{
  "num_hidden_layers": 16,
  "hidden_size": 224,
  "num_attention_heads": 4,
  "num_key_value_heads": 1,
  "head_dim": 64,
  "intermediate_size": 448,
  "vocab_size": 8192,
  "hidden_act": "swiglu",
  "norm": "layernorm",
  "norm_place": "pre",
  "norm_eps": 1e-05,
  "positions": "rope",
  "rope_theta": 500000.0,
  "rope_fraction": 1.0,
  "qk_norm": false,
  "attn_scale": 0.125,
  "bias": "none",
  "tie_word_embeddings": false,
  "parallel_block": false,
  "init": "normal",
  "init_std_qkv": 0.0296,
  "init_std_o": 0.0,
  "init_std_up": 0.0296,
  "init_std_down": 0.0,
  "optimizer": "soap_variant",
  "learning_rate": 0.00238,
  "beta1": 0.95,
  "beta2": 0.95,
  "weight_decay": 0.096,
  "lr_head": 0.00462,
  "max_grad_norm": 2.0,
  "warmup_steps": 200,
  "schedule": "wsd",
  "decay_fraction": 0.684,
  "decay_shape": "sqrt",
  "final_lr_fraction": 0.05,
  "batch_tokens": [16384, 32768, 65536, 131072],
  "max_seq_len": 512,
  "doc_mask": true,
  "z_loss": 1e-05,
  "train_tokens": 200800000,
  "max_steps": 4310,
  "dataset": "wikipedia_en"
}
Each number is 128 + 32 x the weight over its row's rms, rounded and kept within 0 to 255. Layers, rows and columns count from 0. Numbers have three digits each. The size before them is the row's rms in percent of the matrix's.

# layer 3 MLP up, 448x224, rms 0.0884, rows 377-396, columns 0-111
095:129101115161139143160109100135159084142099162142123116136117153089159104153062101116094156134048177077182126086182113102149111136153101096151072157124135123147141177119076132203081115123127078108154101111207102147186076146092097125061109136143109168123170084120153138092126184090169105155170097174190165105138085155141091169066171112111
090:125110081141126125175112084122164157140192106124094152113134170142120100122104145157100159157113116085146137124164143151175083134134179111157138073162133130160159148160156175116124103158204104124175134181152160138145098098120112113206124144084178138143147132095052151169069084110159147147152155093099098099113119059117113213099162130105
086:134154196120169107106090135113166153133108125185191176176148158100106146168123175119149127088059187127169195126176124152114168111092132149194194096180152115118098178111181129113141142070097146116184109084072108069120138137146091132109148136136083074109109128127119152138117127141163066092106102116132167108072100122138154074200099116148
101:052122174153107125092162137091127094104130118078122175108172134101124095122140148169047071095160177142117084132138190111095151093141176143111093130154137138129155135094106124089180114121108112133149148113140149169129125092130164107144105203135107112131164096143160136111133062172162150142139113151166197142121141108160122128117102130098
103:138102130189176102130127160139148151141033101094127134056128113132113120157088117125122063135149105158144154210161131186108122131141146112150105151129108173147176100153139153128142141096147116124131120141127106165132092095108125151128087148144159144100114156113084101187158104221183143154097115194100153109025135128160152152135126115200
099:159160081129037158104124113079092116097172152175154166072111143103109160138112143152058152178152143100068186106187176089155105180111105158106124073134081115175165119142129100140137133113167135127127099233157084152149138166156143182163165082145151125098165128196106181138076110087143094103143128141149084108131093088175081136140153140160
096:112116161138126077078175166190152078209124147147108079119164089129142021090151164132126108148122094146103146160162130115202107134162146085175168104138095133132139143157145131139093046103099115075138102175155123145107090117107128157134154135165094068110104155123083126123115167090121100117124113083109117118101156112131143145181098163061
100:107096158125141111151150117212180115135047150121097076128132180159124134159068136108091104152120163096150091106109145149146122049138125078073132079142088113168158169139151128158131184133108057094169213163150148117129128148115072130125126181131112150173087144128164136122174096078122106161126116170097131161094091184182176068123154090104
104:099125066146115105072134134131152111102113204120145130092100206148082125052112162099152156100151174159115155173175126133098091157055128123084051110170120120212167116101098117085137154156076099115171126193150123130106091199155128082134081097124150100147090189115124110135107106137145140191111213156122089137174089146163098154153172103182
090:138117211130136159165164168175084104115140144160194146118097140116116119129114079134137077143102074115134104159182106128040112101157133088102094148157079160164173175093159058147128169127133045133172108111131100141121127117134139133138135128145161123164143163156173128165150158107153121162134160145100105152058115098094085158062151068142
086:098121121175110147177070114129113134118125111112181175097161117165110096107112084130140193144059088130127104113119160132176086103145121144165138104129112133167145150126133075160170141136077116087163162155086154130150082108179118086158133099185136083099145169121078174128166107109138152135075099058143119114128091183114099123149085088126
103:172145156179122151087198211166141118173075140152131161124098164145107091110194099094109169164082149185076066037135123147160155124170107146095155113151090100109097095102102087141121069122150142173146125146122077116156082132117127080149112116110125075140077108176130150134145125110100134134148080111153128176160119178105098096095116133133
094:142184076098124157164114130164125149143175132113094147116118179107123136121112130100128140091130085128176194119133121186213144114144126116092095136113098126068104132157125093142119107158178118163133105065104219180156107177166147130145096159117129093103118173197082124144129106091089104141115145200192116141116123108122121082177125066108
086:151132089156128110102138136096080195157114142117098088125108100134114195104119123070101101176122092091158166107120119125105145115148131184118085146129134152163142139052175134153120121124103107230071131047117150084101183174155158167128164093170096133120143180092189120094113130142148148090121128093052164131159135139117127089091141127112
099:118132164116123141117081065188163098134144133129138117132122108169197164106116091166157124122158200146057153084140181129110145088181132088073071128178152098129123151123134160119137156126190147120160214038163133132174142173149159109207114135135129114175103158154134121121108140167164102086108175117092108106131141182111147100122112091140
106:118158081169159134150150171145122133154093082118150113054123132084136134117155134139147111175125110141117137170177109106136155137101107101132084095205142112120209069191119126093138106101158073145105118127113091130111116195128119129141042164124149152142098095085146107141173182180168140117048150122153104119145102142163153113162119099064
105:098098109162155169047100122129137107133089104096139122124092135114178182092129152074073137095154149098099134163080143126163132117205137141160146158174094190115109096136127102152142094176099115198102109164105164103157140080153134170077118153145098177180139137120138143122084141065149159117117123105108128126167101143123112093105096197105
097:142146124110174159121171159139141204122158133118077169070125164159148122101167168152067119114142142112141093169162095091101135167172230077163104071123120103104155118097123132119071102134172117125178173084120143122105050131116142141164155180119150185110126178147139161120099203115094206102112118106110106157083128121177136152106155139070
100:077161122130166137068133087158149090149062145066134137065089098171160109087124097152113141095180056169108130108136104131122107117151130115136104112170165145115129071136146061085125137086099170153094117127098066121102144083101128092136109146137032103143118156113107097112115108128148145120125196092156032158143163115174134100152138178173
084:123082165110104113135184144078143088111117129121103147155135118137076083095113120121096118150134114118179147111156154154144142150165101099096120184164087097109092166118137161163119180113139153079149144088098094180087119113104076105125139099118150150118163157128074142150142143099129100092119164140139109174084070193174134093143101098074
# layer 3 MLP down (transposed), 448x224, rms 0.0863, rows 377-395, columns 0-111
094:150154175107179091120078118154122100140157141173127102144092154122145071096111105170093065123058123047160134141125156083123111159177093064094114112124137184223166167129087093141139047150124099110139089131085114163093141142092165101044141153135115130158176153174137085115121170100168071104134106160146150101104124109154068155142146144120
098:134133115171083078094170170128076101160148145197146078147137116174131141097121168149108113164101097135136151150183168169124110066183167184091151132091088170173133133089200169115130108090135110154146052140140168192167152137088138147162159130117134134106098145103128092101096038133101194118167140147151088086140131142110144122139147182151
097:092080176098146095087121119169179167129102117140109110130184155077145094164164194103127122092143154122164146107151147112127154255073109093161134104185125138106117158074184076161125131099120135119156099098111159093143144054180104131153175174154135089121098137102092182097160133133103111105121117161169124129121138052078159112159141149137
092:086134144106119152134145158065138113142124177117114159134185108144120109105166169089072142101158142165113170136190176133136154000149188161126161137133142141109154102187132136222205120097164158097111108128166161167122100102122117163111113159147158149135140072153153093181117100095130141102085146109158186121148148171147189155120118133113
104:127122119177136161121124122166149120124089074160180111115123167144143164136108142131139117111122109124119139143144145132099115048125102147121154146094192139158186187129141169175139119082119145117172139145148162113086188113187136132101116141158090123115120149099149103106142182201135160168041130166112109149101152046140117097185097158140
101:137081130079128073120137090105158104173160114127092129114147094110177075122154144138125088157118107130129121156110153178093150101161128085136146128096150136064117118109134176114071136142099168125169136097139185068112100070160129078138128106130167123144099107148182112150137124160062110082118141077126145167152130107141171162155224101132
096:127132047099142150145141167114146094154129155190121153122097105151121000138171130126080143184129165094084150135126115107129143100117166118047078173124111148119166135108143176162102088130199145128081099133112115095144145106111146100129153174131123106100138119153170103147172147132084143056102134088167118145152141099126095145112140131084
105:121126161121140094146091109195111109138074144110131087091122105126127170155058176134159127149134109105177076094084197123084168100172137117095097071141117133136160100126127089151147135102153062110127181154174142141140130151112085149073079127128137119183151207117119138103115082071124149147092118116106137141113061154150105146114178116098
098:133109113058156127131154136136092151207190145145122171110147173086117170113190157138108173189135159081170151072122135097124131006164171135168190080089067095173110173129126097160147110154088071132078110090080117150095136157155133156133138135105135126146138144192086133107132080125117100176116124128147144107131105085108104087131077110148
089:107135179111152122104145142155100106107169181142122133132120173092129079161133077115107134115054114143140117060155136089081089109131198151099162158099144177026130095164105100128093080142139157151140118089109153167091122160135119135161161057161143154062165089140158137145148141107119136164130152162121121104080122167090187128175120103116
088:118173170115156133125135146073099128117148086150143190112141151139134139127173068127067152178068164180089103113145169110167131020116110119079109154169140106189133147103099142143134173209133128159122127157122144099086115187166133047141114131141053120171107139121103112142152155091152146046077151118145144116173126122188144133161100131118
102:126133117082192149139153107053139127085178104076078122163110097117116122104077061113090176176153085127057113107126140122175129121129159151033135130116160135168163076167115147076188190098127116156117090113118068181088100139115134158139147110173153097157105074109075095117121132104136143144105105128125132142132194122091173125105156121114
089:150112096161141162149080098184120159162180110087129146139128118110151130117151156115063087109109117093115142163131121137151141000108109154135132133137128174153113111137075134173139142177139110121152135112130147172130091105151079168108127120115135153165135099168105081173149139074108097086129114180201145107094139131131131135197157066121
099:150158142078183116122153182152127119105124126093092080111059094150120147091150086149140147106071135125121160099108102146141125141167146139144095149202152122120135148084132147184098139099101180104130144083126137139110162125114100122121146154166050170140191163167156140155150152144176090185061107098074167144108117125193152121096146121093
099:115126127112159165082097120181129130099132100147163139102099118161174163123188123127107147159162162137045118109137171171081120074152140121144083103186126106134088130149130156105133095146191128126154176055188130188112134097157122160182141131123108126159127148163113115132105156179135152081105176124104124112116112196063157125144080099097
109:103134183164103062112100128151165147157165128124144118093092065168109167116180160127113127126130134114120114065135131105159133072121130110058156135102110090147128178147105180155133131164114047107113145126089107144095123157086135176063119127177151128156143108157128157140107139151090132117117107172137155100164181138130121120096050189144
107:130132112105082097097123142074154148132141185167111180176169113120148018129124137180165089129098112167160119081106126116065130142122087128108148121105136102110136067153117151115141152112135158112133122128177136134092099115111140093200167083097136153112110136126108118122137153080120130027158157154108121102095095042102141186136137089145
100:158105164162137119112121096083114141131099114118145116097118131123080138116152107078121147118134081158114157172101146172092118074156121088100128103137138146111100145196087151106121140207146112031175233137153137126162169211090142129119116111112141137154181075119173124147149162161150141225075118186125109119177138114121145075106142168149
102:109117142087101127111160045173113136141102112061163127079098129194102074141123101188097147095097098142138160086150073154111138030146163140099130101198127155122091121154121131156135153114111191137116117139129109067165166123114138122172131169142125125117139146125145109110108102119129151111157156078095107116138216160124162121132124137194
# layer 3 MLP gate, 448x224, rms 0.0894, rows 378-396, columns 0-111
093:113134099119135113119038067116172111131120131118147175096120147151123134155081186084076168111171115176145144111161145100119124133055091135175156146146131086118114127255093080152125129119122167153107140118113131133091090142093160107143107085093164120148129143136091133176112146121109123131094118107166187081165162142118143086187135176081
093:178208110160135106124091115118121165094194112132182183152097132146092068100141136118152154128058130132150174112128127143120120070135149105129146120142143162172090176087129167119150143062137176174168168050103134176090166132102175115159143155117107107117128148114119064067135146160161132174093149069146096154113109120148116084107124167159
100:181168042141161077132128163123105170148141114159133081095142146162148138153160104101154204135131078133164150128113134133149105130106111155117117150086103101142144183153069097136147125104120124109105076139101129133123168100181113115111148035112142159121098111167124075187163120088131152098122144139113069117128128189143158128113086140167
098:099157135115117144115142147093133111117149121160108101203112127123107146167134148142041198111066141116090120124136174107137105157124185116110138130100089110196092079137104133169149140155102081169135123110116149091166126136087126180116079091108120154164139128179181198101083130109123150079140088136115128092215106101103119154153108133089
098:131136147123104194144140186207111191062126108110146125144148186121113177096167113116151081131144117155143103137086066067138080163102146147144146125129175134157069159157079133117119138116213136096140139136094117150192175083101116104062130135094114118173142133105115118123142159155130140145149093083128058094082130136097145076148097146122
095:121142150140150150171066102085097154062125130087146161143124131111127248171077103132156123094114170115157111118109136117076169137096138156106127140132145129133104119152149116139150230171111135180091145094088096061175150101135123099143095156122157168135143121080153159127102094129091137131138120161103155101144117134102130130069132085172
092:081138131094180086100102136141136142105119123095081104155107173169093149179064105117122115139121104125079100147094135152115146039171146146106066121153140098121081130138120157124138181195081122104127151159136095161141077174105145133104105119132134133121114098144094137102166136108112106161118149179165112169113110190157156093183168176127
101:160149115099086153208092069154166135137130108103121123170120077098086127134054127150110174125122116144166114097136121131128167100096123140119127141136091119019088154095126122120119144120183150060142122134138167131203156103090076136094141115123085157103134102140163122097112123094099161083168118133157131102117139141070158107124132143104
087:092155085196159086133078175121130175108135173076152096117144108124160131118104125158117182150120137155058176049112125093065146128170083164056114112105105181141178155112176139177156171113137174113138171119086152067095155135191140088102143099141198107160109163127151110095093166117092149111129124177085124103155112171124142116135106116119
086:149146088133133128078201125111134131109156160096060117157080166107117190189132178101148106130174155092136171168151111125041160110118151095059119108126169099103139120146160200133089130109166125168116114120168091137070205152085129142125132162085131154145140105136181106178102153163091102151141173161106123159114151061132168165106178173140
103:112135124097129166132151076075137166104155064070106089163148114123102119086077101147165167208132089122088139093137119163150125115089146123074098147125105138129128115132088118156180227140091133109112099151141092183140177069157115131120132055133127086120177125093140074119139108195140103146139075115154081146108182101154163107141128133101
095:094085167142126102092144123076131109104084124162159114134106097157159111129160110139096102149098146107078050119107146085078126145151145172115145102159149092195143119094111135117115153089109169123128111173147039088060135104096126142120138118131135160117144093068174108127134104151170119089146112080089141112150158151094103177088136169153
103:128131093094109104095086100165086078186165115147114079134104162129113160117106130085037137117137114165161165119154124112147117106116142175142110133135108168195120122193106115223144096132100129171134106094122161125103129144099147162185112081113152172189137173118055138148077193136119162100153042095091155141153166153107131145101156150119
101:099133108160158081098179143061104132104154124161141161104164154084113093110120188100115138124096106138137146184114094113151140142092092120131166164082120125161169109130125129108136135112076108141121064205070107127080119143083139122059119135100116152095142081101132134131129140088098117151128092126175103136178155067154119164121143157127
103:193060100059149186136138140104106187081087097108138188199140116119112111156090143128087185122110131115105171119150150071118068104117129169145174197176174118034117082137111122153070123135085133129136046177159101097124174148118175093126132109157139112112100067129147124151102144119129179082109120122116049107108064090138149114141101087107
104:123097094161152133126108130145159150128113135161125160198082133123114108123151102135118127095113141168213142159088123094101090170145140105106084081114044147168096095125200178172104135130149068124205173158147115188098131183142174104131080190118141114083138155113106121126168116120055132111201091140141153131078125188153090155121158126137
102:118141128110089116119109085120134089106116094214208093154152086074104138163088112108130182189111071076118177142144096159130128076155085127066153141186108151139143131086173089171147127107123127126128054141083096125179180187137135081070163098121089081104109138120135031201081067145130119146135183148129132065169123123080128132137126080147
097:076124111173159121104193127126140149054072151064141122145137169137066065131099158102141150171121085121194119126161090090159106109134164147111130158154097117115102079129128099082100123111104144063118129117109154185130103173138076081149119110166134107078099159126108139169098131168111135084145196146089125115108203140120120124139157116155
086:086114208187075114138123140132135152144148118134111091113090110100116105133127122080108115122124106126049149149135103087126191152107067159119118177142107063094091069147103136190094133127096124167119141166135164170132093149119122167139155078127158124140147139086135170049103127111197147104208090084128154125166109096176103105114157180150